Part of a small language model's weights.
Size: 11 layers, width 320, 5 heads of 64, MLP 832 SwiGLU, 18.5M parameters.
Architecture: rotary positions, no biases in attention or MLP, untied embeddings.
Training: a variant of Muon for these matrices, 4218 steps.
Each number is 128 + 24 x the weight over the matrix's rms, rounded and kept within 0 to 255. Layers, rows and columns count from 0. Numbers have three digits each.

# gate: layer 6 MLP gate, 832x320, rms 0.0547, rows 52-80, columns 160-319
# up: layer 6 MLP up, 832x320, rms 0.0559, rows 52-79, columns 160-319
# down: layer 6 MLP down (transposed), 832x320, rms 0.0267, rows 52-79, columns 160-319
gate52:118149140099159114152084121132109142083117153103131144154134132144144130189126125117127139145097143177133138112078138166150124142187091114124111122158139104088154145124134106174142142148120131126155121168128167111156129109125142118102085124121134127110111116108089142112114121109148159128115118147151121120134136138133145139100128107159091141105129126148118106098112135160137117105130139154110135114130139157102175106123143141131102110115121106105152152108111145158135137127164119
up52:151140106138144111144115106106101152128083150104124120122132140167136112186146104104151117144073127155090133122132107109136107095166150080112095127135112137103098143090095128137130158125106143143156124086138128168138091103116132126117103099119159135119125103106146126141126126144102150109133148109146125121112120153138115139098098083107088135142124151116140155087146116148123110115106131165179081111089147108168115119080109125160109103130101128096107132148130123128143132121110093
down52:145153122130117137084123156141141131168112132115190145102154121093133087090104117117104104132168105129148121126149129125141098147044121172106144135146122136107150158137130116126141123120150106060126165135132127104114104106123113122147125138120173136139140165127109149163128120143091081158121130081142163124126149091118125108150097104088162125124170181132157155107095134129104148141126142149117164083131116124068130135106060139115135143160114153133099120140116128141118159150079141
gate53:142102128122140105087118138126107161141149145115148116120111094147153105094138097123120094071120135156123095150122144144105132152161149144071139121139134082131105130163128141091118123142151121158136129122107140132114113165166149133110121112091090146123125129135136164140115167131095137115114105133160146120123132098155143191113133137086160106106159158163122128148147125161148105152143098099160110143136137073118175101127141167146102120110119138129126142122146111123083151131160172
up53:127170159115117087115132103185124102167080145147113112151140150144092107109126113120156130126132088184159096138117086155119081102100160125117131134130138150134147141133162126097098076108174151147124108142104122107107147146165154116100127172127115129148073171138124114116131122174147150099126143162141123107158120110087078133147127160078122080131146143158154075166159124115119103162129148119157161130134152157127158171121143161085083104119107083103150133119116096127133083107147106
down53:117097143101121130154093153097130098109153111115119145144129158152118148093126112150111154120165124059104149148125149086165143102106133106113191145149125129104116145135089152130146129148087110108162115127127124097147094150154134131096149090145113089075145165134149121144130113084123116119158118156082148149108140131063176143152131107137138113157140128131138117149137083124135142106139138124133116148122100134152109071123089103137144128132178138114121138100136176124141135132131134
gate54:126101138121171118122147122101089096144126104050143106147151137120116138142174125077124101120138145132138140104157103081132069141179157090131116124130141117131137124130127109103165098097145098101149105140138151158168111172119095056152098156129155161167134131118114109129149166127124172116072113152107093133123096083123100159127122127151125121160113138088113135171103142154064137107136137133116159172152118142141151162193157127087074171131140131169160122122125099145113101140153133
up54:098114108133140095101100162111105130144138113140111108132126126142128119154134112118112130109132124142089120104142108147120125164159116138135128095086104152114112082131135153104157209089112146094142171119114123148131107102140102104163120065133160142116110122138110097111119090155159126136158167141123125118141128096127117160082112145148142149132134163077134084171105118130124127165131101149170154142159141107150116149140145135114119093133120173113130125141188136127130101117083171
down54:145107150135137104132140113118163153123164142117159118100143083131147113111177155106098137128078123127123150146088124153127148069113145165099154137169140135123107148114117155143126185131145113144064136138148138122124127140136133140107128164127112121123140174101111142110141138111147088130073120111142147127100125123138101135158138136149123151105134088136123108140145116118127096140139086097091124101136130117122121137138148115134140144089149131133130121138100163177123093102089126
gate55:107105150132150083129149134164127115164143123168120188128102125100116134117146106092085158133123125147121125158133136108158089100122137141138114090101120114113128152124130122142140117151145175092083109113144118151137115156088135134146151134142114125127125149122126153122179106116137144147141110126147125090154121155153139115158105106146128174149121134171124098169144160134118174110159114151126155184134089122174126136147097154147107154100133116135141158132129128084120115083115089
up55:093091128159124085106119108165107098101121120181157170128114115132098118113152094095118104154130140123144134142160144100126089131120166138104105120083091109109104173129165103129128116143174156112132172128119123120176132126115136172116150170151124137100104164101113158128165134146157145093159137162137113128161085152110127137106117123134131143160135103133101145132123158145129155155109121143156132180142116127121133135100125160144121104112149118089139174166098084128135127099135103
down55:157134159133098119120137114106106118108111135090116111142137142137143141098107110113137142105113125117131134104149113177144124103145139133116126162162105142106125155127128154100099146122135162149173118140141149096165168101132155160126095157132133142133142132135133120150096163142129107114130124116131137130145151108100115138127120139120080103134139099107142089125123174120086139142150171117134131125115118149111111083082103113117129119125084091128124113129126155116135117151112104
gate56:093120139144139128126122104125153120079134124111093150097133130130139144129135079129133122117047102105142109155121119169120107126136110105122119141084143081108122135118137137089179161140145143151122079122155147140072132116116119086108078143162161099122115127132142168148098110132114115136165106131169146114092115147059127156139122092140138124108145110154128116110121114131166138110079094169134136136139120111110131184103113131148138120122113102137125163206087130120123124110159097
up56:214124112098130085128112099122137117119135135133097141085154107150100145153140123104139119154116148088113122144121138169145152125121159075115142145111121193153145123138098130134144173133121129129092145104080128127117120146130136128108041111149096126078123113156154169132137092114143104119121118107104113082111128128151112142104166148104100118117118105129102131102115123112159114174122133182082143110160106145125141154147107145135122114111149117119137125159123118155148143160110174
down56:144138121063107152105138088090139172132120152144141103141096141137150150153141175137101141111107145087144092089108125134143133122092088132116123177114092177164111149126112086137050144166086133160147153131131107110160100109171148140117135138096094131114105114115170127113166132135148100102125106083093149136140192086138120087177165121135147063138097120107089121154113174105142123154138132147125118148133138121171140148092087119141148099119127160104138124079146141153143164135166152
gate57:102116117142112092063190150089119135110149130124076174131059164129135161148140141150081147050147123106161171108135128131120110125106129139095154060150103110129120124130114106087092143137143106055134106077128118129157138119130100141113124086127137115116145128177140143139153149162132141131157119100116118101117138135141159170128120117145173140106102110164141161115110110128129124119141147132119158139150136154132104142082171097108142124142134093121117155104134161153114135168167135
up57:113150091102125150139115059119127098088161100166129073144149084127097143094163107118113158119080119165076107161114105087152130102108140124117128135091166171147143139166105133130144104116102114171121165134135121106111111157128119153120088126140158152120136101085117150122153093118109115145126155138102146173138139095153127130142157149141119121097129183136103134122157150143133135105123139109106142136158162100140160135137119128154098101145119152155136163135101126112171136157129110
down57:131134124103145134148086177161140111125173110113138168178130183169103136161118129106122118129079132127111119139092135137117138141149111122157135125129121094133169121132179112124078147136119161124140152164149115144122127180133101148112114098159147130118152100146137115193114163135174166177099105128142123124091146109106121163151117097107142121130148089088086154135147139134118092103130143113093078160149128175123141160119135142147112135093103174120145115143123143131129114117135139
gate58:184127112094155116140149109135183115158096124217134134114139121102146056118102153129095061049160107175163120104132157151130109161097155171020121143126154179150060097150120126178083154098103173131134107112124120162123127179106100123117149166069068156088107128078109122097142111132122069143123220095101108137121125069085147145166088125140166130141137103108141199122143109138161143118106131165152135161164188138064144126087165105127090160158122056156094117145116141136145141096171133
up58:097124177145087138135078125151078126116146101103107167185105134173095239112141112168167164175083113059013110211107108087115131085170102135166164119133091065106146191139072162120142084134122093111147158145163095094101111117142113087092102139176161149193152079182122135082098147131113149160196069108104199106146121144180083103098174121095188109139093090154152075201100145089060154134145205123135060061123136103145141110144154123093184127061083207127137163091123038118136147183110132
down58:087125132144122175105124155134103110112171164110139141163121169162112138139213194142122132173133114091115107143148139117152091124147050188139119122119132118213127148134135086098171130127147115145146098134123136115117116081138139137128099145172165109128154146201127140113110110110108140124133138088114146136152136137158134133115162192100102131133123094180096106143119163120108135110185146111155108142083147120254128131169122138136178129135113197128148183142115066125125142153127134
gate59:136103156129125121183153146148110127134167113137091156126123113171153174148154119096100096149103154133117109123153139165167106111138119095127129128132124123113125162156160132113145133165174131120124124134123173139108133135139136131113167128114149085143131160133165143142113130189110153159114147075130145123133099119151112112141126155111144108091124147137084111141115145125111124131126105092135121157089115134148133126115095135127071167170110124163096156119144136101127122095110125
up59:129119149121131163126092142094153147144072113089138086158148073102116149123147132145177151113134129123159084170124118129144148113115105138139159143138080110135131154141089159154125162078108117103112139113168125191159108096110152107099111116103108093120161133168095144145094172131138138148120105119135080117091131069083172144120110122135175155078093120145160127110136130147140130089093125119151152096122106126102087142116136102097130145175159107123131100170133148150112077139152134
down59:109143124105120078139125118181133137160132116104115139111126164196102096147139129116132157134109127134101148080140131128117154159163069149151149123130128146096110140131090140147151074129124116162120093150112147119105156094083102159184116106147144097169127098106082123120124102099159149109121121155128148140143112148146121087164097145109069113151162114094105161124129136140074113135130116090128108151112165138093185100135157162135126105149074092162113205119146116127131138125111130
gate60:151115118153131176116165138090147119134130188140190094152090122137113134154104102108137147097184134126129139125119149132150143138159167156137059110151181119107135133174137134126097136125171112112108112171158104110112091137063147110128153115116152146167129132125114177143118122113164089139108090116143087144095112106136134097123147104101115142115184155146103148122133145146155123120160139076106137152123091142091130140092151101130131110117109139120114125144140155150059093117126140
up60:082117092121089134163124092103083132142129117106117147106140157123140080117083158098134109122137112136134153133150113120142122125160163132114119113130090118123097119137104156108141148134097125136151121102143135119183133103182142122134154142117152140098097107160091094116145144118123135137090135083165153140142139196100151146122122123144153134106177113129121110125140151144059144127183101125168101158140135162180102108141131127103143141187131120143093111083103138130118143110133128
down60:152148118120135138132097159114131115091136147116156124124151102161123137142107138159142136115121143142113147150103161137140154094125118124081109151150122111101087165124090111107123154113131086089158138128153132095101132128138151128116113092125136163162157129083122114139141162156155131155166152105107138100141113110122098155141150129136113098108080145107111162087180139159140146122148141142153146145074118079159117110137111106139156116133093129114115131169115144143151167174167108
gate61:118149122135127138095142114149168123151188167111134126123142115097152127132110132133108096155153131108148139104104140104114126110155129167155179134118118095089096089123154145159107129098125132154129163157105142121146122105126104173149142110128131153108164132103090117083141108105102152119112159116156132084140159114141122119099099105143153109144134101158126126153099160121126153130123124131163136160170119127113099133149119101141120142172127082078142141164142122138135123149139175
up61:130142130149134185119091119135120133096096179156128122132136142139134123117149119132092124142129151113151139167124160095155174100106139133116134094109097134098117128115126154116084123108162150122124146122105095131159142133123135151122105125108113137168152100142099119079114111090162132090092105150164128107166139142169131095128087094114163099132134162109079145117118125117131139124140157158191126184135134131103132123160172161129128114129124118099127100156159125150098137147119175
down61:075079133123119130108147141133187180092115120115108164136102088096166100138091138153116098108126129123118104167111111146104102147107134103160127111107133174118128172093125094128128179127155167149135165114156120126105122112120138134081085142124132167140089101106181101148096160146109121145104100141099110159091146121116141139154108109149097141128116089122116137112128189114106114130138089119092163143153092153129116136149147112131091163110114150115096132119124170137118106095087112
gate62:128127127131164149152127133142128130139155088139136106149166100103166118148107101164139162115117099143147095092106120195118116150100110158159152122117107076152151102127147123138156114108146138140146161142114193146123096120098121119113121166127145108105128164123176144120135136149153151174124114123125140100088134138161130111152173133113159123127141135130128158108135156118122091140108163087134108183129156130099143140097116153111113109084105112092142139148160141197135153176091170
up62:138086151191097100131150158109167086104161130117122129100184124132131133105125130151126130114135116095122167108122117177133113131095109166142156117105124124136140143129117152184129124149139182090144155117121143118085094104077158117115137112155118131115158108166124111186129110100162146159124136123133163136147130134133109146145120159088116137154156165141123141087135090158143133105119093113131114130095115142157166126129128153123095109145131142126154101154178132128088168104103116
down62:109129124076162108129108147138123104140120137125122149149156091125143069159124115102122119111111104128171111099117170151137123132163102083093134118110136097138143136109129104144113130079159122143201150085111109107154143109081149119121119142123144131102126167179166111142141118091138128150109104153117107117125093156147162131164103130122137105125165130142115110137136152119149098140137148111134073169164115155146113146121144143140091158139132180114113143132187155114081123155106145
gate63:122149157126136171163113112141145184168144141069102145102136135108105125165148138111159114139103163117137104125175110124139151112167129113192114135157137107120121127110128144128116121149120146166071130118130126111124164136116146093101123095097156121171070115151120110074116165135120165143107107106125115155115130119094077124130074099171137134142151139165099192083117157140144136125134144077142179183148130106158122121118126158110114131170135114131116115142124138121154102146169110
up63:119126107121154161106125128088122158112153108096180116074134147129149148124096122126158094118149135154114114139076104136147143149101100145130129103174158137133166100122115166091145106104083108149119115110118119122086148106103174127128070070156121119123099129129111099132105084115148084083141152134095109142150151133129156080158089117129146155145144129135084118118149140125093113147117129133147144103108144095094134189110157177143118159141149144172125149161106132131142086132120156
down63:123070122139119150141107085101148124133096124160142152092141130148118131133132084097134161115135089136123149158166133142136113119121154138092111132119127132109102103135128109170092118144090131130122137131125135146113143148114133142100123098124182136114130112098094098145127105118172082172109109136154123127152092128123145116188140170119129149107147104061141110128152142102139113120114128148103087091099131153102121100139121128129123095125135116144117148116117108112168080122106116
gate64:122068113153154112108113137061119097159123122131160133142105145129087087138159125156124141130161154147126135154154124149160128126159138160159148091121133113149107116124088100166162122164137092140122126122123099138139109124157086108183108157163106123134112146135109122159159110087116105141124098097111129131118118159119097132117154106112133148140118110136099117111119179129098132148173121134151187137191161123089104117113072098137126112144165104168128127154110146132148155142134100
up64:141123102088115125093136122133144135109144141126122118119072113163154146142143128102135154162122155134108134139113119112117084098146093129146182187137126159110121100138132123133163098136117129172144108109130128106137085125130072093126118143113102135096132163101174110163111171161127128166139139157095119177141161136139142149138164114110119151090115114156142100112139117072147191149169130121112147127128097124103140129158116121130127110114142133146115101110103134109095123138147132
down64:120137111153140153118141120141110130203146139144136147087105071119146135104125131138093105082146144160142093115145129107120162168114112140099117125090145129089128138101136131130137157127148170129111144150113153157144123156182112194111134148131120120128154148131092106138126155090137091113112106105156137099118120141147131149151127086132116131102106086105162163177157145146110136171115110185079142119162137099100120124123120143135108145139104175107105132171194153099158100101157133
gate65:123129155110116183126126116134117083125098134114182107166104132137142144182083144127148132110150132159141147104126114159140122141100124150132144165131157118108163100105119132096119111143147150103142138138106132102133097117146159114141172128116137142108129163105124130130098151128136124105102143145116148111122130152100106137117104111139144153132111072114141099143142129107124117119135153165144126171113132105128105135112137156066099140111101105101084145136118160147106101146143141
up65:134144067158123131122140153147139105135127151122127136085162128173143144118123136142129105132124094127094162124102124069136140145122104140103139110162135164133097121129119109110123110120118115101119127146141136156115126125126108119131108143121131105142096139180154111104153105125146125136150114095071116113107119102111130114147138112105111102100120115135124130106130155132116105071123099117094131088126146116098087098153123162118187115085138127149179150124147140156110080170113087
down65:090105151109135135144157080168130152124104128145105135102106127114119103141154135152094104112104109142107114133149129157127123109158132078129124111097109116156113138117158124119133168112080099147109132112111116131097095111144149139158119104142116114172130138104104126150162131131147126120127113154121132158121130127146107129109096145141131150112138147134126131155097114101145135127105111139157121078169143094169164157147149136091109116155153128142148107118114077092147112130123150
gate66:140173139141109157106100175145126159127134125151091117099124148113124125139113121147166141157114110100154133180104122124135144089080120151129074124132135140142106149111197116126156090146124101123134164095111140120075114109147099095099122157129146125147139154129144144127135109136113123148134136143118154166126129126101100161170117120121111088109141158111118107135105157153123136128084151129102094128131141179158143112094138165142114119160151126105157089099107124141131164106106109
up66:106158163097138100146091133114128144157111138147102109129117145131119126143115173117095128138146081069114123141138135138108129146121158160157142120062156137107085132098159129120159151151116137164122106105106089141115167114131155106094164119141137106124131152127099106130147131170123113115086158153107102152153124131128111155093134109110110136091122111153107161083124163128121092097137103082078105145130115119133131125115115129163147178164097158162096097120116132119153169143138145
down66:128118105133139115131171131144107117132144119121168160124123153114126121160136082132127117125160126155151158112131156089107124093084107114159113157142129088106186120154110182132111141102117159108133133149115152108175142145145155111095138114105132147094100117148164134140110095116093145135172145127106146132126116186141152103120165123186142127155142133131151123167090103099142119150160146135185141156127107153098117149150154110106082101124102128111140125141121067173131132115148135
gate67:172147138143079117135144114138164132098146147155112153129182100128116105151127176139155145144138131122095138138108117108174153106088083106143124148155104115153140112137185083142146155105161181130120093170147098165118084104133162134116138121115160108123128130117134097193140143114086117139112109121106129138117122142106137096152135101144133105153158085153151116137102210129127085151107166139126127123132117096157147111129127158114104156115113112116137103154118195126128137082165131
up67:121102139108109124121128120086128168146091160164085121071112098141093134073155144093107119149145145112123119113142130117145089085130130148115130126155124106117130136160144075069113142127153117101146122155162117123127135111122095110107083106141181111142107103155126151098118155159113194120135131131164133119146115134119138109139125118184108132141118134118115121145170095141108127144121116146090114120097172111119133109135162141103113102093156096171131191140110150133122132110134103
down67:130147115109115102146155126126102140154112119090141118142145141082135162144090139108185109150156078120109107115106082127120121141120126169148130134122081142152119128133147129143126103104118103116139156125104078100136140121123183116155166167128130160122130117098137103156126135111123115119131134116162134142067162131148148156163144157121099119138133151104149147117127161082139162171103146136165074121130100160164136139143080122143134146145108140173102089085114112135123131118145136
gate68:100110152148126142197113130110107112111103112139134093097160170105099152124131147121106088149108123113158115161107146134112097159149115092101155123108118132130135090150145145143121112127096103126116154108127129092100105145151124091175125106088153085137108134122154085140113137121133093122067121100116122118142171155125137090123121104129143100120146135138132158134163138140152129130112105101095146103157138160138130142127136134194104130153151111156172152162097127086114112091107133
up68:159076141117147121152121134117135109122140121141112119125104107102109116152180118141127160083138116107162131072127126133106135125155151153133158092137139114125117120110138110116098120152089072086109127138146084107138117127105170141134159130124152181112126120133130151141093127113145136138143156174103100161138129121148109184114086146175121091128143127102151136145113146105109108127159105076154153117115091173143095127118152080171093066090128103148177152162145114128116111095084112
down68:110108157156157099137148105171089109106178119109144108108140124084093165132117144156126151097131156133108155112111117110117125124133090165106146111167100141155167134137142094196122147109159152151128139119131162074103148107100084134124097126112169178133112175148101165120125148112111125154114149117118083101087111112107151125113164126146113151155171161162127115094120140107104112126106188184096103135130168144146107147121101114126130147108118143094123114104131142169078113116130104
gate69:110126134109133115108114084116126112123091123160140133087113122152198082127148134115123117130103139116133089141151122113140157166153099110164177137140117125109098086128120115114127153153081067171175084134165135125090130135118150135114139129165105084136124116120120097138117142169117076120119114094168155099162132168091099094113152144140085145106176128170148128129197111099136122097147142139151106133158111153151148133106119108131139191167130098151137090133125160090122148132116152
up69:095071111129152132170128145086127140123118120127144117117141098136162090137103156148163124116153144139135167153113101103094163159139099139164150156135151174140095153123112148150119122139130160082149128139146137125102139127119086162121108111109129123156148118147134124108140105130135107135099114136097136101108145120086164150179156183134122140112146127101152087104144071117134129145100130096106096116193099163126152126137163119070144135166086145118082101186124110112114150117143096
down69:162162132156134112165109142115123104151096158149078135139131109116111165119124111138125133141129142138115153110165140055143113119151114147137120101115058138108159095115081135108135161095142147115107112104103111103167160109143141103152090129109144156112138095115093161096124135100127158151139133154131147149110130111115135186152073141183147158136187110111138095148121159146089104132112117170116131129083102093114097144132124107125126122117137103105175139099120152119095135105167105
gate70:101122181180135132108136160100128133136098118097071139126107085095092124114107127128153127106114123117126141131147159112128139134111118133123110163162160120146101139169111112116116117136129089108153146104132166157113126083097134099139150148103150099113110142126117153089144112102153088125098140156123093146046113158142069124166160145111121158121119137128141133096124113138148148143133163152115155090119103125108136157123130116150116168139137134093100144143082133139101141084139111
up70:128134135107135128115115128150124102112130124103119115152093125106107155146133114186138140132142138171150171111129109098122112139128110110126128092051112123160097127128133181078149111098088132124165098126107138090082123162132150154161123135157130091114177119146129126125137171137083135102119175154129118120161133094148105134142139125103167108107160143135164118133114113127097122100155126115159097107110131099098087110165138115151100157088143128149141123083171145110129145158132129
down70:134145128122085107165117107139112142111108129126128128110149131120108107129107118117109173126134127091128161129155153150162103132122144157113128153111155180155112109180098088149145130123153148125103123116127125176196095098119104100109088111119110104129099141132134165098103111177129135110115184108107092145081100142127144094107099101131151146120142119088116128129123124108104112176120134152112147158123118075110121144113108111155118138089135123116111129123077126170097147193135102
gate71:135103136155084150105167142149164086125103117111119103098104120138140153133129146135159109143131132128139155137106131144107139112111126121123131112137101114112098124092144134158146127158141093126146142137118152166120177169111105154081143169128124137113124140073148150084137096107117123134132150158135107106115112153110146094111125135135120074111160116183139135128109114131167116136095130127117142136096131169145112140138129133125172131119129112128132139108161125148165113127144136
up71:132121116141145166136104081084112135141147123177147108119121136169114099186098128152101103085161142147125143162104135139143139120123159142130098141092109126126087113179131129121100146102159140146129126169161168185167132136152142160154120138118133140160148130155154134122123121137131099112122145168125135151098107139140134148139099122093092139101119121147088130135108181143129162132158160098116145117114129153149118111121120150168145128102101121148152135148144118092125119141170145
down71:160099100102145086095143102105145133120121135114128108075134125101133135140133139123113104140098099128118093088093141137136163147103108144114151176117113082078135154109143133166127106142131101138095122160109111083154124136114131115097135163121138114113118163101143155120121117098121096140107178149123085162096123147075114124126117144113142157123126067092108163137164145106129129143121137178136121094164089140075149167108126117134099118132135120111083121120122140148116130107128165
gate72:116103154110115142154094114125132119149131114123106132123113122125120109117137146133162117140094143177083151158166073088103118129144127153122118096144152154127130098130115102118125167123124166159113144141125115115132124127087135107149140140145112130127131087129129123139127142137131130080094106140151119116130142162118110147148141143142143153100089111103130138163133101169095115152152078134087167128129135132109117105130113148125091140094177125080146113113118121103176125124161115
up72:101154128122140135105143166141127074082141138145133125074093120132106169129109132194124137143138114106153120131115119134156102102157144141121079104073102118100133122119134115131129113134128104137139104125181163140115130118128137144127132121110142198101133130114106161138127124128116111140145149115108154083139085120119136079127154133165089130120126141153168157085140127092108146149162101134146114155137111126134132132162114120112098130111111123134157097140056151090096166102096123
down72:129123122142072210108147128084125172127129159143149113127155119148136127097151141091132164105126109138087170108161096134147087125138112097096116133136163157166184143090107175135145127150114142126115161116124127090107148146144153107140163130180131144122106129165116138126114141108126108119109135121094095074103182137151121148161163151129119124172146139145162116152103115111131116115105131137104172131110149110128122094127108114134159115083124134084122119113153097142108134157147121
gate73:139184110100126118124125179173139119128140086098106131123101119146107116160153108122109147169136099141144155175115117125109149108123106112113107130119158121143113162152131115156096162160112119175101150157184137171157111162171140103123119156125134121147146113092131153114128100123131139106121182127105146107120134129109127146091130096121130136065128149127085102106086118166153135134133105107157136074112119133131126105130126120108129144122108126124138135113119076121138138142117119
up73:127157133111123126155182146142176120168176096125133138138123110149135126112129131151132153108115144156107120120088111144137162110112143118118097109157119132122120191162114145154132133124131100134101106127141106099106128117135171097109082124142138122115109123144093099124165086131136134119137150111125127155169098118107115177117116115091112130090148095109132086096103092127144125183080113160125197143131124145135169122153163108093160125116173162134109131127094108168142100143172101
down73:123148113120126127125091121105104135120113141139116101071113186114165086123150111120151169136117113133102124120111145118150136126164128168154135203124104138113129119110216144108149138136117164132081140133103125135106139136143125199133133089129121136099109116191178146128126156142116148121139124164157121189133139149103098114140091122138122147086140142122174148126145137136133130122137132143111105091110120154114140110106138148119105131151157116069129152108155112114149146177123105
gate74:127125109108114099132107131142143172120139097137125115100142117104166084141146117093157145109136149139122095129159123091099138112150139142117118137157128110103113115155121145164141147144119169094138137107104114095141152147127097162096089117140112126147119132148144132160116105135125118140129117139135129110153108140132138090137120156140115142120137098121138156112121154194142147128135092151165155094148144127142120166113099113125163127150094125154130110141129112101158138128131118
up74:164101138135157138089119108118135131146174125104125144094146163126072099097094117165134167131140138120114121093099094130183159098160130114132142091196100138104139067126109186123148169101127112082124108075135097140152156159130159100126106139120149110166151121139129123137116139141162103116109083166121130165177105115105122125125124102129154141085126130109110149130109162110156069115118096142108142154121090106079138122185094116150125133141137106152093120108112067141138103098191152
down74:133126138154157148126114125170128115146144098121156127170094112131134158103134127146179117087131141088132140146125162086162138160141141138143100149101194136122192144139110095102063149187134108144159146112138130152172118143157116122115104116110126104126162138159126069145107079136121107199130119112114143086103145140127145157131107121141103125157137113105117110117117127153124137145130142167172123153157098141086128162134135118134127169183111110140157160119152141142146109164081137
gate75:096139118137090143163107126128158100145123172176070095122119077180167137150147120117099128148141164124141088136135148098111101138081127125110152094170126105110159137116148128179114146138129134149144130155146165141117130160106132098175139173112143145143129155124133094128092157140129131142071078113096115119117111116097124090085120148118105095125098157093154081156128116102152136121128145121117121142168159111116123135109153139124116088109133107149124138136067126167138116179137131
up75:112130101125147144137143133116166113154121151150131091122152116146107138140149114127142153153144111181124143103108145131154153150166165146155113125086117099120148137098151145141149129142154112138145138061121079110132121116113149121150127157124151148165131118103160154175110135154084143100123092134143063144099082137139159118126145157138102184186145132160102173104148137093126153140155068099086127146128113155088182113126099134099141118099116141125122166129154091097141139128171103
down75:136135112119158132126114109162137135125114113089074065088146115151115141136106115110105111116124102101077109139109140138100112108105118143130133101141122105115151213133172097161171138165101111124097165143172170161127110087149152151115112148084133107085099103106165120146128133105108160151092127154078142141155140144128119174126114169135121150116109137077146087124095121116144140116149179125137139162122102148120111135127181145073133116148148131149124107124127220144143121157128131
gate76:130129157139138161123118154133107169095106119153120170130134124120082104157156130124129142138136153122118135092105156126124144068112162115090133097118099126132108094121140084096124113156100163131124128121112168121126126092152114140129128121091118098142082125090146123127145117147190097144152112149145151124139123126141133135149126130126147155125148099132115127117125133092138085117107136111103116106127137115167143141127110132140099144149118135131131095156122164127135131106138168
up76:095121111122096125114111127128105147154083145107102120124132105095096134121145170135109110091132110165128121141104120097173156188140093143164100120125147130116111119122143156150140088076139117108141131130117103138121154117085138134123119118127130129145136105115111152134088138129113170142126170116108143099132157092136142106121137146135146128151120149175161149112171096121180120109139151142113128162123106147091119123136143141130152116166122135109158125074084148133108129103182068
down76:146095153143130089141165101145145147173096147122152153131107135119110134120134121114127106114112131134107132093131107130104121091116150124104125128150107153155113146093112123109090131136142138151120136125113170130148119111152132054145167132112126076139099159101102099092133141127146109157100090111123125145147137177155157151135153141142122151099146128128106124128123122092165115141104132145107123125124142118141140129109126150143116159119152118112127133137150112113153137122075173
gate77:151109137142060077068160136181097144130154123109128160097122104134151128077149143122123159118095103109097125120126166056120162132099154120126088125122147148138118155162120155146124140150138112103160151095154130144167114129143099146098116168121120127110126119111147130114114094160155133127109123119133116101095107119123121046175081158105168103129097118101111148162142077124104122133147151148105104141143145138128132134147134096105113100099123168127162163121177153137158116152149142
up77:126148097066136114123113115076127128110132057167061135154125106116130141138164179112135132086124089077099145102102133071127137099156145135136147127131175205093091113145088121146135104107144145130127119133135124114102163112141115111123160131160125121171141090100151162166144191165147074079129123123177123133062155144118139132169133171148074125099152151093141137120104162100090102192154167073125094151120138156111149131132145144146145144131131110108166120101134149167134173160140098
down77:159092129103122105088093127135110172108124143104130154126108104103131081126146141114112145125094134076085132129096099103193152153103141110173107152146167089123065135118072084125140103137151123147147122132110136147106137112123100119144173160127124168089108132160156124139147124120109139116120137147124105109084136144104141105144073148125172122100121182069125145119092138095105106135099093115132198096140082116168150144119128101041153129133107120102115135165130103129165129131126140
gate78:095095130082123128156135131124094098127115094085145124146148145161138145128132107128132110176170116120132153116156094142101121149102071142125137116144075123105124149121146152121155136070168109141159096109137131168131107045104135143127095175096137138125104138126175133139151088123145158130098150157127154090136111087115131094123132138103087118155115153145129104116098140110092155104145147123090120186105119161101145152181066114128125119113108137100103122118176151118128189177161102
up78:152130126103052147163129089127157175167115152109109144155167103131143084135129085085182107146085130197151140167131076090080145129111172150168179111161115120097128136137129128133104126120107152092150127107125155117130118125105155147093134130107101114128137134065147133119105159182139147155094144134155140122086142116127123124122153116107087069098115134126165131172139122135151138103100102089140124154104110176115173146179140164157091123175099134110126115122118119128083142106117151
down78:150156152147155142113118143150124141126142119130110088127115079130075104174144089184122143169125128134135184144131125132132088168138129107146096154150131168108099119131101101171124126111120114129120135110131099115144097166129198089129106141116094134187149138112102142164096153111142140109126140117115145145137147105098151134125122135140153127116122089130108162096143148152133111160118152174147083158130127103113142199143158114123100101090117091135143131136112138136070124164139076
gate79:140086098109179113131089146169087151132115093134132130120167163089100159140109092149141089114110149134134090107133147123145139146190151161138123129154114087088141115090177134155163100146111113099097146135113171164120130140174123088137157137121145106158122185128109107129143139142120095125140105130118179117129121116082166149119076118178113163110136126139145112149140138129154146117110135110117133172099094097137143156144095120119135103095099092122101094117128129156113122111116154
up79:136106137150138135094111130134065116173138149141112131099095130126124141159082118113142129089171155144131122126090121091134147109128106081136115122139141074144120144142127132140144162119136143149124134169151145140122140199127103126139138139150118136177136111126098109090093129119167122136125171093127142135102123142125142142104137091191119138143125133127117103126147182126125124079120142141139116134143124109149132130174135146172157172183144158116144107149124114139150085150100147
down79:133156142111117100158180117123121156116171094146130158130125054149130136114094087176117144127093071140159139112153141134139116113135199140183102080153191149149099137112110105103134178103153119133127066156153119157144102142133152107097160112149145107147130140125136121151147126121089130118115123125121118115166095164150103124127133143131143103132130118123162137160118113132115149134175117161114107149132125113062135102158124129141150137100124106126124122116131096135128118098133119
gate80:137167128129097129139193142108143145090142122128135150173095155086110134117164122135151115119104135140136142163126130100135132112128137134106138119162143124150134121107085139124117079152119147168088148119123118141117160116058159183136125095130119156103125141138109141128093111127128129131105150147092133149153154085158161147154162115126122143091119103070128099130153122158154095133177131144149151129156135111143101160155165104156162112128147169127137156140099105111096075091152107